From a checkpoint of a small transformer trained on Wikipedia: 14 layers.
Each number is 128 + 24 x the weight over its row's rms, rounded and kept within 0 to 255. Layers, rows and columns count from 0. Numbers have three digits each. The size before them is the row's rms in percent of the matrix's.

# down: layer 9 MLP down (transposed), 512x128, rms 0.131, rows 82-181, columns 64-127
# up: layer 9 MLP up, 512x128, rms 0.133, rows 83-182, columns 64-127
down82 095:127156137115143125148120160168138155136140132150116090156109140143128119164116078133103110126111144103151164150128134120136131165103120108101120136149130154104154119159146156101142165128154116
up83 095:080156114099052136120076104164086118123140119121164128124152170120128092088127122134124106127131142136142157131130099173140137103141086119160129104106135176123109106121129177167122154124119115
down83 096:169120137160107090129172146129163092116120132094141142131091112152092161134116116088114157132143113119099171157098102116149164114127152132115143156110132137147098129128170109094145168112130126
up84 099:137164150082113108128153160130102124118114100170095134134149130162208132131103112090110109092134170127138158125071103118159153108126112129148137104079120092131138155105115134122147148123144115
down84 101:186136128124122119089116105113144130089084134084098158110097155146129152126117164115134177133161134157091137096139110113088128120171109132120125094132186120134117138151085123087129151143110166
up85 100:098109124090091124108186156156139071128071154148126098123093103153119139076137175102097158161104123092098138138155164151173119144081106122140094124133135135140126124120146146160110167117164148
down85 098:120122129140165108121116106100115120118159108127091101130170142155152152141092121157114157126135158182118144149122089124133130130167146129125126140121146115101140119128123108123149139077119152
up86 090:117131138095160147090166114095112141117132098102140169118085100154138174111163199155120156131099122140093150116114128126097129140086102134126090110148099103118128111130102114186107102171140146
down86 095:167136139117123110173142123122123126126107114147087151123150161169139137099158085126096118121136133121150123141111118148106132109061132144102115105122139117124089163109172120142132108124097163
up87 108:155060158130144088136092111150073125126085136114128121151116113092112134127140116136171195129109132131136109113117144108098119131089111087127148124144098125150081136104090149121097135106092087
down87 099:078106095128145134126104149086140170120115136121126093124095124061117140150094107114163117104126153104087130134122122101140100138094139143148160124116109139119078113107192143114136100109108135
up88 107:096165106093142141085109133167117148119092130130146123159128141104122144094102125148149117134143132147128126147136117090151135100096113142120114094123157159093126128120082114162111111151112114
down88 101:150128135172129142124164143131124134091178151112106137098111131169153128119071088119110103132073117108107118115104147102116156155130129151128121098112131168120157096139143135134133102121142147
up89 108:119098137124083171091130128136125144099108081117128131104137128069147123099097154152118123145155124110122143106154140109114131134107118102157128100141097134114117125144100159170107086109104103
down89 104:148075147153125160096131128090131114117174121132114162125143143125146105079150125111127163092121166155119114134104127142122165170131130090164136088119092116114183125124137160108133160121141123
up90 103:162130141146124138158140113106131130090165115182129110086175146130118102082080127165129125103131162133125138073117133132136135109124105086159117146104133131087122135139104114124113171146148099
down90 099:110117109119157121110082114146143145105152148097077136096144120161153105157166155097119130132137133096170149158131082124116136132131109149108140146163099077133150132112145162097180118129100108
up91 098:129101145108057085119082093094141090103092121085098117142152162116141137109136126108112128103135143131139136123095118094126124160119127158111090099149117131153103116121137152173100156150145109
down91 101:145130153118124140175129115122142093121062122116107101148130163092103128106131149144151133119130149143082143123135125130154078118124143132126130116158120131172093137130122120127106138087145106
up92 102:110100160115108102118140108112122139103143125144148146092095102132127180134129097129110160142110136103163123106167129096155148082161110128148124160123076133102125130111136129126121123123146096
down92 099:088119151145142107100126133128178129126140128104079111160102130119167108129143121153122119104137091102088111146136112181151100123155096140196142145092102117059117089126087108131100144106110143
up93 099:140130128139118126148152112105122103145122125111112071142129177095128140106140169086164152076129106115110131147156106065125134109094129139123111177148152130134127147119136101145109133108120110
down93 093:140136106136110156112168108115173080174138122098148126109109159141129160116123147119154065114142078123121138130122104103114143118105129154105081165145109139114135045136126105091107166134128133
up94 096:111144165163110104089121150155118051142146160122090138120116111126121122153112122115133159129112102098105106112141114137123112112155078113166125097132145132122130152117133116150076147160112102
down94 088:119162147183123128137135099179133101162128109138135144108140113105126117151137154113151133120164148090099104127174112122131143126118172090158161135132117141123105147111105119113121152124136133
up95 097:116092174167118099102109141148114116129151101134140093108147136157132145111145090101142144100131138071146121100164130145140125118119098085145131121140104106100114131120113120144110085165155101
down95 116:130080148154152150144114112143119119138122152147098146110122132128118113142141110108113113139146133093144151112122139155111102122096109145102129149117144161158136121160140063123116113175172137
up96 101:167130124131147100160130134139113130123146150122143127094159147121098133126153140094144182120126133120097167094159124135119128075137111136152097130101169146080112162096127138143137200098116099
down96 115:084118138112109078115142119097140126079092142130158120136130144116114145111116077148120122145120138170165139138094130152139148147092121126167125136157146099101109122119096126156142088132110147
up97 110:132117143081125136126147145126075130069136108117129129165121164112169185109114120114130136141107138112137156102141155115163119098091114119141149154142116102095109089130120128164148137145163136
down97 108:102107144139121163128133087109117081175139167108143104128150131104136117135118134126155125134133139104126147126175104114124132081138146180175170165136123131138086090119113127083103112120164152
up98 103:151116143094115081154134122141096083140159155177099135127181132159115143133154104095099182147132101140104123148123130137113109135137067139150122156112142092145125111121180113124117136131137088
down98 094:113097134101095150106136106098139105113116118138116090143108136107122107112133132130116164122134125120138116176129090140141121173109104140130105128081141111096194155151095074137132164138098091
up99 098:151158114135110134099093134107141135092144124159137120155151136098118125099139138148170135138160137152152199159108080129123112123078154129137074104121143112121088131145096087112154132117147108
down99 109:130108074123170122170083130145135089111100132110143145112131149093129159129131092118138184177123159126137122101130133140106114121111107143153108135128137129126077115118134143130135144141145136
up100 100:116138164149086119105153136104097094156140105134118076114122132096159119115131139153105132155141105123148122156171142084088116110139139116154120135135132086158105113106166141139174120163126114
down100 111:110168104101131151105133110126153108188103119112161157138130155128130131113099117101188162113107097129137109165147098139145103128143144140133133135170146164101032158141139162135097135129138110
up101 095:108117141128109129166143140104132113099116125144156135156150147117135166127127174132121105153139131149116137120118125123146135138144135129155116147106140157066106184153104115159093139128156121
down101 104:192120142170091079175108120139100144186147143102129130133152133125117141154148107126148155149130116091088122145121098097076119143143102167115156149086128154103071189124144089133127142165151160
up102 095:163172151112125118143133117115102094134141108130160126097148149103105143140147173110114173142147133155101132099106126138126168109144147158142118111181147136136127173154121114140151104096143137
down102 096:119107114134187139106177138104159130111141090141105145114143113114130140146117147163158082147121128128138141146166133168114166106144137127122166103145145118112071119124148158130091080131130091
up103 095:135141103106137078107177080151139086097086133107127101143114111107148116117132117120123156118105138090119131115115085130124133112147096104148103073153111091118115104095144139161156135127168150
down103 093:073134107123137120137149153078113132133132132113146116140094075139101137081115096160079117138156145147112136119107154100101132146082109120107164097103169127137133212109135113135127143122177143
up104 098:112127137118152108121168113140155155104090138120123138114120146141126120140136127184098163154099130119120109163124125061115142143151076139109141121137178180137123097129177169150111123215150129
down104 098:123141135117124152092150145121089101135098083122116089154107141080131147141110127087121103108161130108092145133130136175102164135103127147097120111118136120132155140135123136126127113086147130
up105 093:121169120095064145157167188121120121162139127129110124091140161123124158176124147106172167158119147116162132135114140139128139143125095155122116099145105126096120136113132144140171148172132123
down105 104:125148074100197126113110117140132105150084102122142097132118148120135163115163127085137152126155132124140140135167137139145130110104147093111117151102111153135094083093169139115185113134112173
up106 096:153154140112100155111076105182106151110132101130135129138108160135068151134110125135134201100149147103104143137122118144139138144143106133163163122149085117131115139123071164135105178145117140
down106 102:139146115146076182144157146149115107114103135145113147113089119128110128076123118138102144131148111110131124132109088103147113115146185089134163139140119134146061120156122138124103160133125123
up107 143:173113122120138142135105155088135119119153124121116127108139138143099138076168119121176099121116149086094135134110161118108143137099111135125146096116103133137127135113165139125138146130116159
down107 054:107138162130125135148156084118087133137159115129149129161155135146128146141107123136123182146106136118127159174124110155129131101138120094160134109160147141146216112120138115162164142138127058
up108 103:121130150133114157122128132077119142146082113106122139171122136093141175130149092118124125162164138083103101084140122122137084139158097160161140127145127141111149132120146112126161176125142153
down108 100:126132096176134117107106144142116148115129155107178146115156137121105150167117082094101154113122099157121107102154133074141116108118163113114130145135152143108106154119086128075116155103123151
up109 097:104155160118138121112131124128111123139064165141160158156191125106099119152154152115083174120126140095157133100151135098130138148141096115108144140132127130127136094116171118160148123137169158
down109 093:114096101136099149132135113105111094119154158112139122107122148089120159111134120141142175122096109161146108100165155118117093092120063122147082114118159073103123134117093112113119115093153143
up110 104:101128127073132125111138118119074114127109143131112120139118159103119138099122109154140135125126142135145149129152119098196105100125101123136102126156127140102099136135125135117111142070134082
down110 115:124116152080100133150094146136111113129144121128091112103121119137125120132136183095104100141148156137134115138112127200089168108081134151112145078116125122124091107117138099157097111159092149
up111 104:123131144114112116099165143099137129113119092117150080149138134113125137103148143131173150122114155132127158110136165111159107105144092128142178119179106117108132109142081168159110102102108121
down111 095:134165129119149153106125086094116128104158135109096132159076102139101122128141085143159121120095107152149138087141143137148162097130166093154150106153130093139159111140126172149103123136121133
up112 101:104104153116094144159153128140132092140093123160108114170116159127089139131111103122129139137102123115084161121146116108135121068137122151162145119097189144103093137106122169140145117107160110
down112 103:123133118144137160173094084140123128137132184134133085113099115140078136141127139134105077132080150128105114103134160085153097167145122168145121171133134137086119177146133154144141117136152149
up113 096:136145134134128099135184121156129143082140112120130096103112145161103136151122084150088143152151128129131099090161143133117124108139175086138135080121108162142094134148092116130173137120160136
down113 101:146108138132127124118127123082169160138132169157070125125129114119119108115152142106127146129132108147125133159060156119086168140104115100177140148109131141126130121136171115149129161133082155
up114 101:177174162125119136100121105142131093094142132125159100118113146092148138145126145104153158104155148144141141121110117149163156141121130133121132102152087133122113088082073166113102108113131067
down114 099:104126099101169146168112160069136138115098147130072121116138127140135129122112112126172125104093141126089099147135159100110147160111148131125121106107119157137176113160171146126096128145176162
up115 099:094135161129163155125122090117138135142144070138143135141148128141176121086143179079078122126143113132145194110116119092130070143116119130167077121137127109135105136142140138164124160129135138
down115 101:141084112113111143075144133111083116101071079112154140103084118123115133122167096130140116140136117112133144163174122090079172103126173121086090165103126161140095108139127092146137101089097138
up116 090:079122139120128110126165150146131087136084103143111136125122113175171146133110119108123116126093112124113119081100157090146153108124088126129098128101126145132098122094143128173118129151130100
down116 107:093128124150114092163142060105118136116138093123132154131144124101109102094121154113110121121142106107083147123148098122150104091156151106149126151169106144117037130150146153187112144151102132
up117 100:111121148116132136118133136152134142141105170124127127096111148125073165112153119165098118140167185134111182116095092147096132090184116123127134151099133159091120114127095082158086125118193132
down117 103:130104091156119101100128105167120123129131106112128111094125132153059152110122124118126119103095138077063108143147140134168116106154145129121120113153111164142151155159116130116142115135158126
up118 104:135103112149125110109102126108106096188132130120116115180192150076145125079124075110118112136114143119137143126134147140114070135144137128172110099138169096136114110092123121123121151146152116
down118 094:114132154139158112165160114136122117100141078136160128108145119127181109095139150124129120121148131150098094128165107132125132104107160133122166137123084131121093118131122091162146132142127121
up119 107:118141169088093126141111111112103127144137147174125102133124120105105119112156166116169118141132114137131148160157155141127145144170135078157138157103147134144130159137162203174094103078157132
down119 101:135134153100140114156118105197103132091137155096153115136080098150103121138147115189126101185139094121165098127160129104155116137121105165142085113128166132129158131124114117160109130126100129
up120 099:130113106116131121062145129154112108158127134122142149135143123109154173108189144139089124140144131107158100136094147088153129129116099130103059127123138115145131183137137103126147127156156126
down120 101:141116116135098193124121164115150088136115153147118156147117138119094116109128122133109091161121092134093129148112145193101112105125113161104163162151117162128170112178131107121116106127162109
up121 096:111131096153122117119083126110142144119125127113107100115118139100097120149122146094093154140097126135076141091178158086144113096128156143137123128144115102090112132153115167167140101127104157
down121 089:122111137136119118118129111117129180097142128148078084141153125144172099096125117120135186163105123123109129122147157141155128157109131128111145100088083128146127144157145119123142134186095121
up122 104:155166153115136116160112081142128119111060133115174139119125126167125140179106170137097109145122107086113149086134130143142110128120100096137119113102152127162138122129128143149122117135127152
down122 096:143101108151148124138103126123143155105088138182135099086130144147124143143120116161097142129118150114097134084094163118157140116131148099110118195152158129175149100153117121138175131143138143
up123 097:133137139101135135154138131129111132133102061115125119166131138123152136099107150124142117099111113094121095169146106144167100124141118100110117155117128160125084160126133167139136152105184145
down123 104:110078138105092152143141140140134103137133123106128100118134085123126066128131135147130091150094109097107122134100098106112175128166115149128159101115162128130078150124133139100141121113147119
up124 105:155111126067077134109131076116100138103105163098177127111119109127113174167118138097142139164143134133141153127145143128166121117111127123165129123092127109096112160128130162140126160112159131
down124 094:093147134123154109157114097100123101134108129109108128143112109110106075160118153102120184085149104142116118096120122141115115124125111155111134171145116106129161147148119088120128180128121117
up125 096:105098131172105147122136085160089104148154114133102171136118142163125143159106135102132124167106140141095120115144122080148131055108116128142106130079105095111132102084112156124134137122147150
down125 093:149142125114135137140085115117079151130087114135118128079149097152107129107107084117131132085158149164169067117133129149094158148114114111108140128103159147135115123143148113116124137131099118
up126 097:126139131119111152142122070121109154080088132123142124128166143145123116151138142183133168149155102120170145074122095148134148130093124159126114100078163146114109147127103121130072108158164109
down126 110:125134101128132130074122134144156138166101089146157107189137139096094137138136090132140114134161151148135157160108133133129115140120134155124161149143108125115037147111135136130177108113109102
up127 107:154124132119134108129135063113121152096129115114131122130146123158139149128154105151135168113140110095107132127111124122117137100127088164148148144139144173103101188128114111190149133141153106
down127 097:105106139150158135129111162138112103114147093147092132116135130127150140118113140150162111114104132108108107127152116129098180148152091155112148119115142082138185123130178136109122149138086121
up128 091:068142129116095118133114129121119144092120105150166137111133186156131151169090102161152176101138109133126108098142138139137124129153134125162107110140149140148130089137106161094110117180144126
down128 096:152117091124116127118132134123178128116118139114115132096156088143084145138105156118102094104171122132118123139132135104110147137096134118124151120110149103130119102120194138134140137124115150
up129 097:151124146124087158148167143119144143124120081128119135172096102107069155136101151139129136149144134110115083099089119148142134128111107121111126131122152178139139137086121135133131139153187105
down129 093:153179098066092103110120153095149153150119127111174141099140125133165115148145142127108110119150102134136157178073137104108104109122158126118120121139147093150142114131139138160135156103090145
up130 098:142117147092141138130091105093138144097114096187100139126126106138082112109141119135098121138120139114094146090105158142131128116090099098151147137130087161089121095123132151148139155112152107
down130 097:129122135132144117127109117160138126151103169093113139142139162089088095151108133140105121086166123106121127119139103161131125147094149145116093187083149129117087089132106120128124083142102093
up131 105:154105183106118087158128094103128104117105090113097112146135118125146136102137172123123107119093136134128122100122130143149141108159114118100161149106135145110120106143113117136105169164111101
down131 109:091061112102089159141137136171129122142138131102156179122124126166094167133089124097133169143103092175126118108121159104126139142124128134108134156135114126105104161097176162105130103101140127
up132 098:092128140137093155135170116122117126125112108126134122123086151148172183092112102179131159135154125125114138089157164084122132135089112148110064118126123118089113141109096116122187142111168095
down132 110:054144149127112124107113170111122118071143132109094135129121158087141126131136096141159128145118125116117137195138143110123106125183071131127138089111110104168099164119155097128113116127076128
up133 106:119115105119143144154152146143102124097114071136117120159107106084144140117114148133107184139142122156130133091119107084177101090095113123137112122076163162144132151100120146107111166131110096
down133 105:125118115137140110148131128123162141129050081141184119125145133118092127134197085141125137153114093127149114139169102116100103158144166143082148115148166137146086140136113116138116120119125113
up134 100:133145123131136153117105124139137118083128149113188160142122146103155137125118136127201124127131148140107117085100148103141076130109128115135114128149145101137099097140129115136145114145144125
down134 107:124115190165154170145129103122086154106119130162141087143166123154113147092151096181125109142128156102144126133110100126104132120152169131113124085128109109114106132107122104137146147138143133
up135 093:144138117122149161122119093103107120118075127107147150168100140130113156133120120125119161117134120111137128118148154130135093136090108116150117121126135121102098153083149155136069140197125161
down135 094:156131108114133134104104102124115192089125119109118097159140104095135163097147155140133151157135139125093097121138144125125150166147147104094121136116140108078082095156152143142113172166080132
up136 099:121177096152083140160163124132106096099127146153105114135131121089147142150141088183099165147136130132120093106100123121126132116155080142125090092132140120120106127062127130117115142124108113
down136 117:128135064132124156161148098110088100095143114111163125132131137100114123110103166128152159128149148095120099114117165127129128135103112138159129121137148138138051121143105145116104112158133130
up137 095:101141157146088137109130142117128128170093131098101151122166155082158131123063146145136162115129144101081172122136114101146122119109122160109121120100152095069145131083103111086135135158149114
down137 093:119087176118157141082112142124127175150120140144109135155143095116149103125106098148120138114182099121103121118097114131090138127166166156133113116142126124115155127162110133130127160144143137
up138 115:120102121133125137143095125131106103160115132090088143127115169162123111127152129107120154123133103054135154087122154138169099047115097119133141129139169143105096090140135111140164162133133161
down138 108:117121129141148121130140111096183120127131091103131128135191130136148064098108112162178153090102152135132121114130125112131097141142104129134144097113172127115093128130132128142116167109098161
up139 099:142114160131129138150128106101124120155111144131154139179150137129152118151135167119148163131157124128077113123160149136092109137117124117125149122162132124106084132114071168113096121110115116
down139 097:099116137110155101148103148079083148106149161130092107135143121119088152125150110053112150129109082135105123126129130162108134155122091116105113154133165130077113081131162104096138133106126159
up140 100:176128144116120084123153159092123123123137118114152136139114151148120150123083105138116144121128178141154142127120172074111150136164124137101089110153155079104117133071086101118132156107101127
down140 101:103130125141128100132149109118135117111085151118132129138108157098160163172127130151161144176159104142140118136143105161133081140173113115105140146100195143088095170133151161123091095168132132
up141 087:150151130118152156136096143139083112085140122135134118140116119081126107145165169165121126121186123163154131129131106102143099117155125127146118106150146121156092106129092156128131119125114127
down141 105:148143080135164156162159112105125120087143128128145153119120109115121115120091139136129114129117154121156160128135128128117132128080108153132153145149152123136046137111166144156134137117119111
up142 092:121170116134137112150102161121089093127161137147143131145153137141131171140144131144165111136120140116150133088102156100118089076162121086122109098132159144147121146139176128164126132137154074
down142 102:139103159135114080130132137119167125183143110168132099105113147126152119100111139131139144133128132152124100168097126124094135153087134171114157171115112136147134148140134120120093136103124105
up143 095:124123166144123104148133147107121101098138142118107162118179118121119167108143150136104140146121160144093092114151120086128132145075110157136126111128116110129087153095095113164151145122137118
down143 112:099143129131133119147165118072161127079155089157105086165184159080125075103153126160153151115095080105140151113147147087126145111130149121147104135117143146129055133141133104118114109108157114
up144 100:159112187134114121117114105129083146135125120112132191158146174114120124152096131143135091185135182106140146147148162147127116110107118133131126120129131109144121116124133132111112162139111115
down144 092:168108076109196107097090133126121142091156146138134102168122132129135114164184107119107095101146136108137120102150119162116130121082161148123114166115113157122144149102119096120118143122167102
up145 103:166120147158105092158145090095123150109125114137153127116144143132105159102135156153164139152146127097121170087104090118125114149107153131110115122132140179143126109076141102157149136112120105
down145 100:137157115152117124151099121167152122122156132147149067117140118122120161100145170120118111163116091133156125133107155103097124113131178112140100129183114106107137131169131157126164137106153151
up146 100:111099125138177179149116103168121110121091128135150142141091168121132151150136134092121137148114112117102127126140114153149094100118121153161133096109135102119120142091082128180125092147144156
down146 090:111154112143163062105115099156110113153124107156122105143115119077166119150138139139164140129116128117145078127143123113158135167150130116135129107130121146137127140122141120136143131181119140
up147 101:119107110111086133160163077154129101093116123090153081114127166099102134158115109087129132129155113098107144096145094139102134064119140139156062111147131162170103109097090110147165127128150120
down147 103:147104110148095127099125164178148123096156102131079144119124132158141116102169154100136147085139156106124080164135118121115176109081116110118119103099137184126113153107125135173131165130137174
up148 101:157146155126153127112134109102135117150111116105166150130153151142110145111148155083125165136113128064188098085116135138170126135153138092112125143139113112126103081139095139118111117152102108
down148 090:123154119155113183128119137099136139125159149101121143136125093128108117149114123144122087151152173143074165075116090154113109124119168134154162134150143125159118135138092107149123127130135114
up149 101:085118139136110150106106116125088125115129081094126109144172135136094151099139122131166166158188143161144118115132106114149116116116120138134127104103124089069121112121168094118148148168148133
down149 099:176138142094138140125152130137147172158094131133094109135159091103096079131136146162150136133136140183146093130120130112197129197162149136156090124083093167087133099156098138103154138143107110
up150 099:157120144133102145141157164120121113147167107164140090132132165160130175105142169113141128143151144104144116145141178153158139087121130133162113119116092148129131089121136111119112122145159128
down150 105:160146166156070183132149098129129084164142137132127108092165149101121171138140153148095125141098120146143120167111136121176122094090121104122155164166173124083161117095118140117169157175120118
up151 088:145082173082115099114127152130116094111101095144110107111096144085081150127107123158093154138132128103097150162126112141113118172156155122130118139133089154109126128136134157113125149108123110
down151 088:136097096131156146072115118157136159126124112134140127135094148136136108175121097103139109082145111148125119156157127148116146096146142177119128189182107124132148140107177141151136104096176162
up152 093:171154151098086130109090143118130120136080112124127152159156149112183177095088150111100120154114096162135124123140079109100133090136121079154112122160170145141103142143164092155104160146101091
down152 113:117124149087121117154152080126065093135149131149101112109138110112180143131109142122113128165137144118121104146158145155133136133122118092120147122120125157092063190148154124149153110160117162
up153 101:123107171088121153116127134092111128094149133135107091116112163088145104130137128125178154155135122143167101164125142138129141149155104103108100105139185130161125150099134129167114087110166119
down153 097:110134148162121113146100127138103138136134180114093117100176145145116155140137136106086140153125120123093170131077166164114165140179135146181138149121114102176123113147150095148111113135128143
up154 098:121147136061129127132101105106109142122161129157131113104121181107066149147123092175156115102115110094147148154124164134142132115162122134122092111150172162145077126131149136104156133152160113
down154 098:135098105138095134156116162114119077158119110143152115098150073131112104059146117134146140155128159131112169163092134137158149124107129106127136168127128133114117129105159111149148098129128137
up155 099:113108168123101136113126111144117150140137063167119166107120145125136140173146162170132149137150128092146201115087120095088097119146132125159118109128130077129145123119147100117122149136144112
down155 102:104129123149117109132130125119131100108104144169090135129142153110141123127135094102119073089146123120197143133131126121107116145108150106105126125063124149135124161110093140154149125120113108
up156 097:125140132107128120145170120178111134081130125125195159129164135160112185099159125127080105134113118138154150161173124146131100136145143135143137155150121132138116128079148177149119098142125104
down156 099:170123163101136146140129113140155148139114100142166151097123146138140136123131105140139148118098083113125087157145155145152090104129120136145102100144131134098124133119118104153149102114102089
up157 100:135144122133117115114128139166143146112130145113110140140133140101115097130127155168124177132124170085118129114122167128160091146109120145201127122163113119122103100131122120131095135101114141
down157 102:155140078153143108142149095135100179142134121160159101138129129125158115144149096156111101143125145123165104130111110140121125119107151167117136147065170114171067122123166141157108068151146123
up158 099:148126127146122119113127081144112077083124168089096151162139110138168149149135152135103106157088168142105162121122160106136125082109126110144139145127115102143115113102146067171138103147139121
down158 104:122081127156140123153111112142138130140142115105131124139124113128127081075144121108160161125122095075126146057130119124140149126157138143141127140161112105137112085141084105161110158114136119
up159 103:128139158105096104091102105134129136105113102133119089103101158134112124074112153156122126118152130147133152096087092104122119142147096158103100137149110129099117085145142158176089127093141140
down159 098:086128115135074174146110093156120147078108077081110160135140123145118137117142124182113114116135120128109123126127107138157108154136132173102108111131143130114144106141142134153084092128151126
up160 094:121116121114072150139113101139157130123126111161126175165144106121152132131122127145107133120130179118162155093106124159104113112150113156040121114125102114108115132111125082142144145103178080
down160 099:130149102142114136103099135109133118095168159142122148174119167087124151116145091135084108113111081137139096154088113131095149119106130132106126098133097133138167107141144086101103125153113141
up161 104:117135115104129122126141128098118117104130097136133159130115171131133151182172116166148104110113191108176097139099108117122117135122117059179136132094122146127098162148139113141124139135157112
down161 097:098137152128147138081116172085194158127116103110092113121153102098145142139142125142115115155110139104151190159143102128142137167094144142118162146131185141115118090144125139102142140159128123
up162 095:160086139123113102101122156131122116139137116168122145089124138096162116136161123160163163121127136109186114151154100136124130156121091109136116132089136148104106096173112113120130139160167087
down162 102:143109125129107161120162122094140114098109089117132124099124124116134180093129195162055119121102130161088134101143121126091139128118137124095181095111125105150116160133150104118143123142134107
up163 100:163160176095080134079130129139105119124138122128084171167162158123124144099122144163129180150111096126133105132095136151121093140155089109158142137134112113156107147152118100132105128106135115
down163 093:093127143155154152131137138101165141082165135114115128104151117142106118159135134156126155147100112118099114152110078125102118173127094142140131149142128151088156081168155142171141132131141124
up164 106:110139175143113174119131130077110122150075127138129126122156152130111135152161169123128140149150112108112162071146100124141076112145126138139136129154150130111121136114108148123120128131148133
down164 097:119101143133146104130109104130161152146171104153109122106142125184153148073137087149134102149122082132131130099142115103156100105163149130135112180115163115151148122094128121163129141110152091
up165 091:134130148106124116146128133141112094101127152178154138117104175125120121128109114136119173089097114124165140143085097121142164104149102123111105098142107098111109136147125142136142105187110108
down165 096:149095122144133105125119122161143080132085087124162145102106144136116131149138114151068102144105110166145110141130165130141128148121113142081126143084101124156141180137166138155127120142147154
up166 099:177148149130086154156179137101118072145158124128134075133170138124145145143082121148110136162102122133129118106126082114113139141169121161096141139118127160129097115148093114145118109131140119
down166 093:133112134163099110098138141163101131142159181132135177143134132152135139135113113132119116099127137183115142154134100135154121148146089119110163081093081123119160129160077128129127156122135128
up167 086:131096145120105126122158101073140120121112135178131098144154162125161144106093106138094185141102181134115143126128165097110145132153130105166141147146132156141096106120071125114125152138146110
down167 103:129132112134141144165179098170130124131135123185130124101158106135120126109160134077141125152147101106178091121094110146132108112107130142117117156143123125134045116126170119130119134152137115
up168 100:121138111136128194116106116150126153091115123167125155142111111072158164118118141101148141115126127135120093126116126108149076094153086119141110134128183109109131117140110119112140142101152127
down168 105:144126117168134086143128154104141133113101123103125136112147095104099136154192119119095129112116109117135128113136136173124087137105130154151106118084148146154135159154092154132120173136133139
up169 098:124157159148082143123116088125115168104166113138164142092133142122143164111130083141105122154135169101147196109134101093135103108104116128111116088088157108065155095096140144132113141149134081
down169 102:110141133108125162148158217106136185123144141150075130140136131117141142065135117134144124131144156102146160132080067085150149169146128117157111095140116124174139158148139103111103141118144136
up170 102:127140138126141153119148143175091123104156109124145141171104141123124126115143114096140157159191117078091169088106123090165128157145106142183130082102166090139114153113116126154119130139161113
down170 112:152094142114095155149170092114113093131113167153104095158097150073141155109170091130123085117172163124115123155140130162145112102134099138120083137103146119088111092104138117106128103142121141
up171 088:144174113108120100129154105125131117137132135129173128126107118102135147128131143139121170095122113105132151122166114134116122105126116137167109089135158107101103108148077151164172126124139142
down171 093:116117134155128136118111158098172108107138131148080138118194092132163146106108143136095122105114134144123128167119134084093145110114105111143170102118087167120113136120173117097124140164103145
up172 098:100136162118107158102161145070108091120096169096128134130156179127120118128119122178113163136150150108070146102097174108092168131170119138182139143139097126124122125128064109122104140125134127
down172 098:163114123125048113111155142124107118168140129143174124100117118120141140115106133102134159116079104139123104171110136150171123161130178104131110130109097109155121127146134142132096146129129126
up173 106:119159133144073103189135114120113113075136115098150109166122124139099136136113136099158152141109120113160153079108114116152101107144109135155148097135137136156114103099147124134132100118119131
down173 112:114125119127131124104126081109130146113103152156104097162135179103176136120080089123130140170142126116151171156125138148114100136141148122140145112119133090107095122128145103100143115136101128
up174 089:163098144088122138179145140114148094136127113149114151128176097152113161129156111145109136151133132066122132139160082110113127111150088095148129161116082146169103158131124085134148147112132062
down174 103:102067147144073129117122137131103176138123126140132119139138159118122123116134119123163138096125122123114106093135104172119140154079157115156129138115149172148061156124125133104110109168130143
up175 110:139109108106096135141151087120146095164125117116131145151156120162133143095118121112115126131187143086126118120120130086122097113192103174128072129135164072107117126115136143117135125169152103
down175 098:157161119124099099115121116142126134154120130115138152162151102088091105161145201104150142111156113118127149114133088150112103111125116086115095115116147132149124138163106105123101157135166128
up176 092:113105139112133138147141106163156155062153129138194137147084120093110142138096151098164126132126113118153143137107157129141119128144139149111121117124133141078121132109146132160102119181128151
down176 095:181073138134098112171135118150149160139119122139136133125178121180153140100182139136121138143136086094110122170131118167098131142115117129182122173148117162123101131156111128118157146160106089
up177 106:151160139106163106153141115152130093085123092095156157151117128115126117120143117119113132158175138103093101104153168068117146098107107136102109116176112169123130142127128138148085078151114147
down177 098:131124159135159144102167113097122120118144091165106137103085114144127119103171105166107126121098101156112144117103099112162135123081067115143139110117125118136074119092120108136150098148142148
up178 096:134119114127156184137121117078129100126139102130137105129127133130127117135167142164145128126117160120158098091094155164122133129149101156114153133174170119148087119154118152162145109152148146
down178 089:152123178087154155139119171154140125123173137146115138108130119116108103106139094177116152110115119116097134170106139157122159176110105167106127151128111133124163128126171108137157139143112157
up179 099:091115113163128108080160098138084144115102107122147107138155156102112176074109107159100172154137129119097120110122156140109111138165112130127132128145124104090141128113137144110170122153186073
down179 102:173131142140159113126169109091142158130138118105127077120170143122128131142125125117149121104140124129102124092103145137117101158085136173124142137138113151110090106168109146127106135121153121
up180 104:144109131122098085134150109106126129134111095061170119139103130157110149135118120103121143144161129116159130068164180130137088101112142113124136101148152130100150073086104170135168137165144112
down180 086:134099110160144110112144137096110114148131104108117109129105143110136167155174096114145115103149118072110153118140147117158146134111159101162141102126128137117176082139124170107150183148113156
up181 103:098109175129119139097119155135084119141144102122118136111156108115155129123122152129091119113130117065100184092136126118140118085130091133119101159112081125108123162159120136117087114143122115
down181 096:136174160132140128073154146147122172084121128161133160090150148127130135150093122120150097141111103084116125132164100135091149104121112154082120097126125126100134208125127105078133081147102109
up182 094:140133122117154110100146142083129111110116144149117076127143100112150120146130116170122122138143133030172093150089124128115103120144103126114107181145166098121099114123143162120118131164136115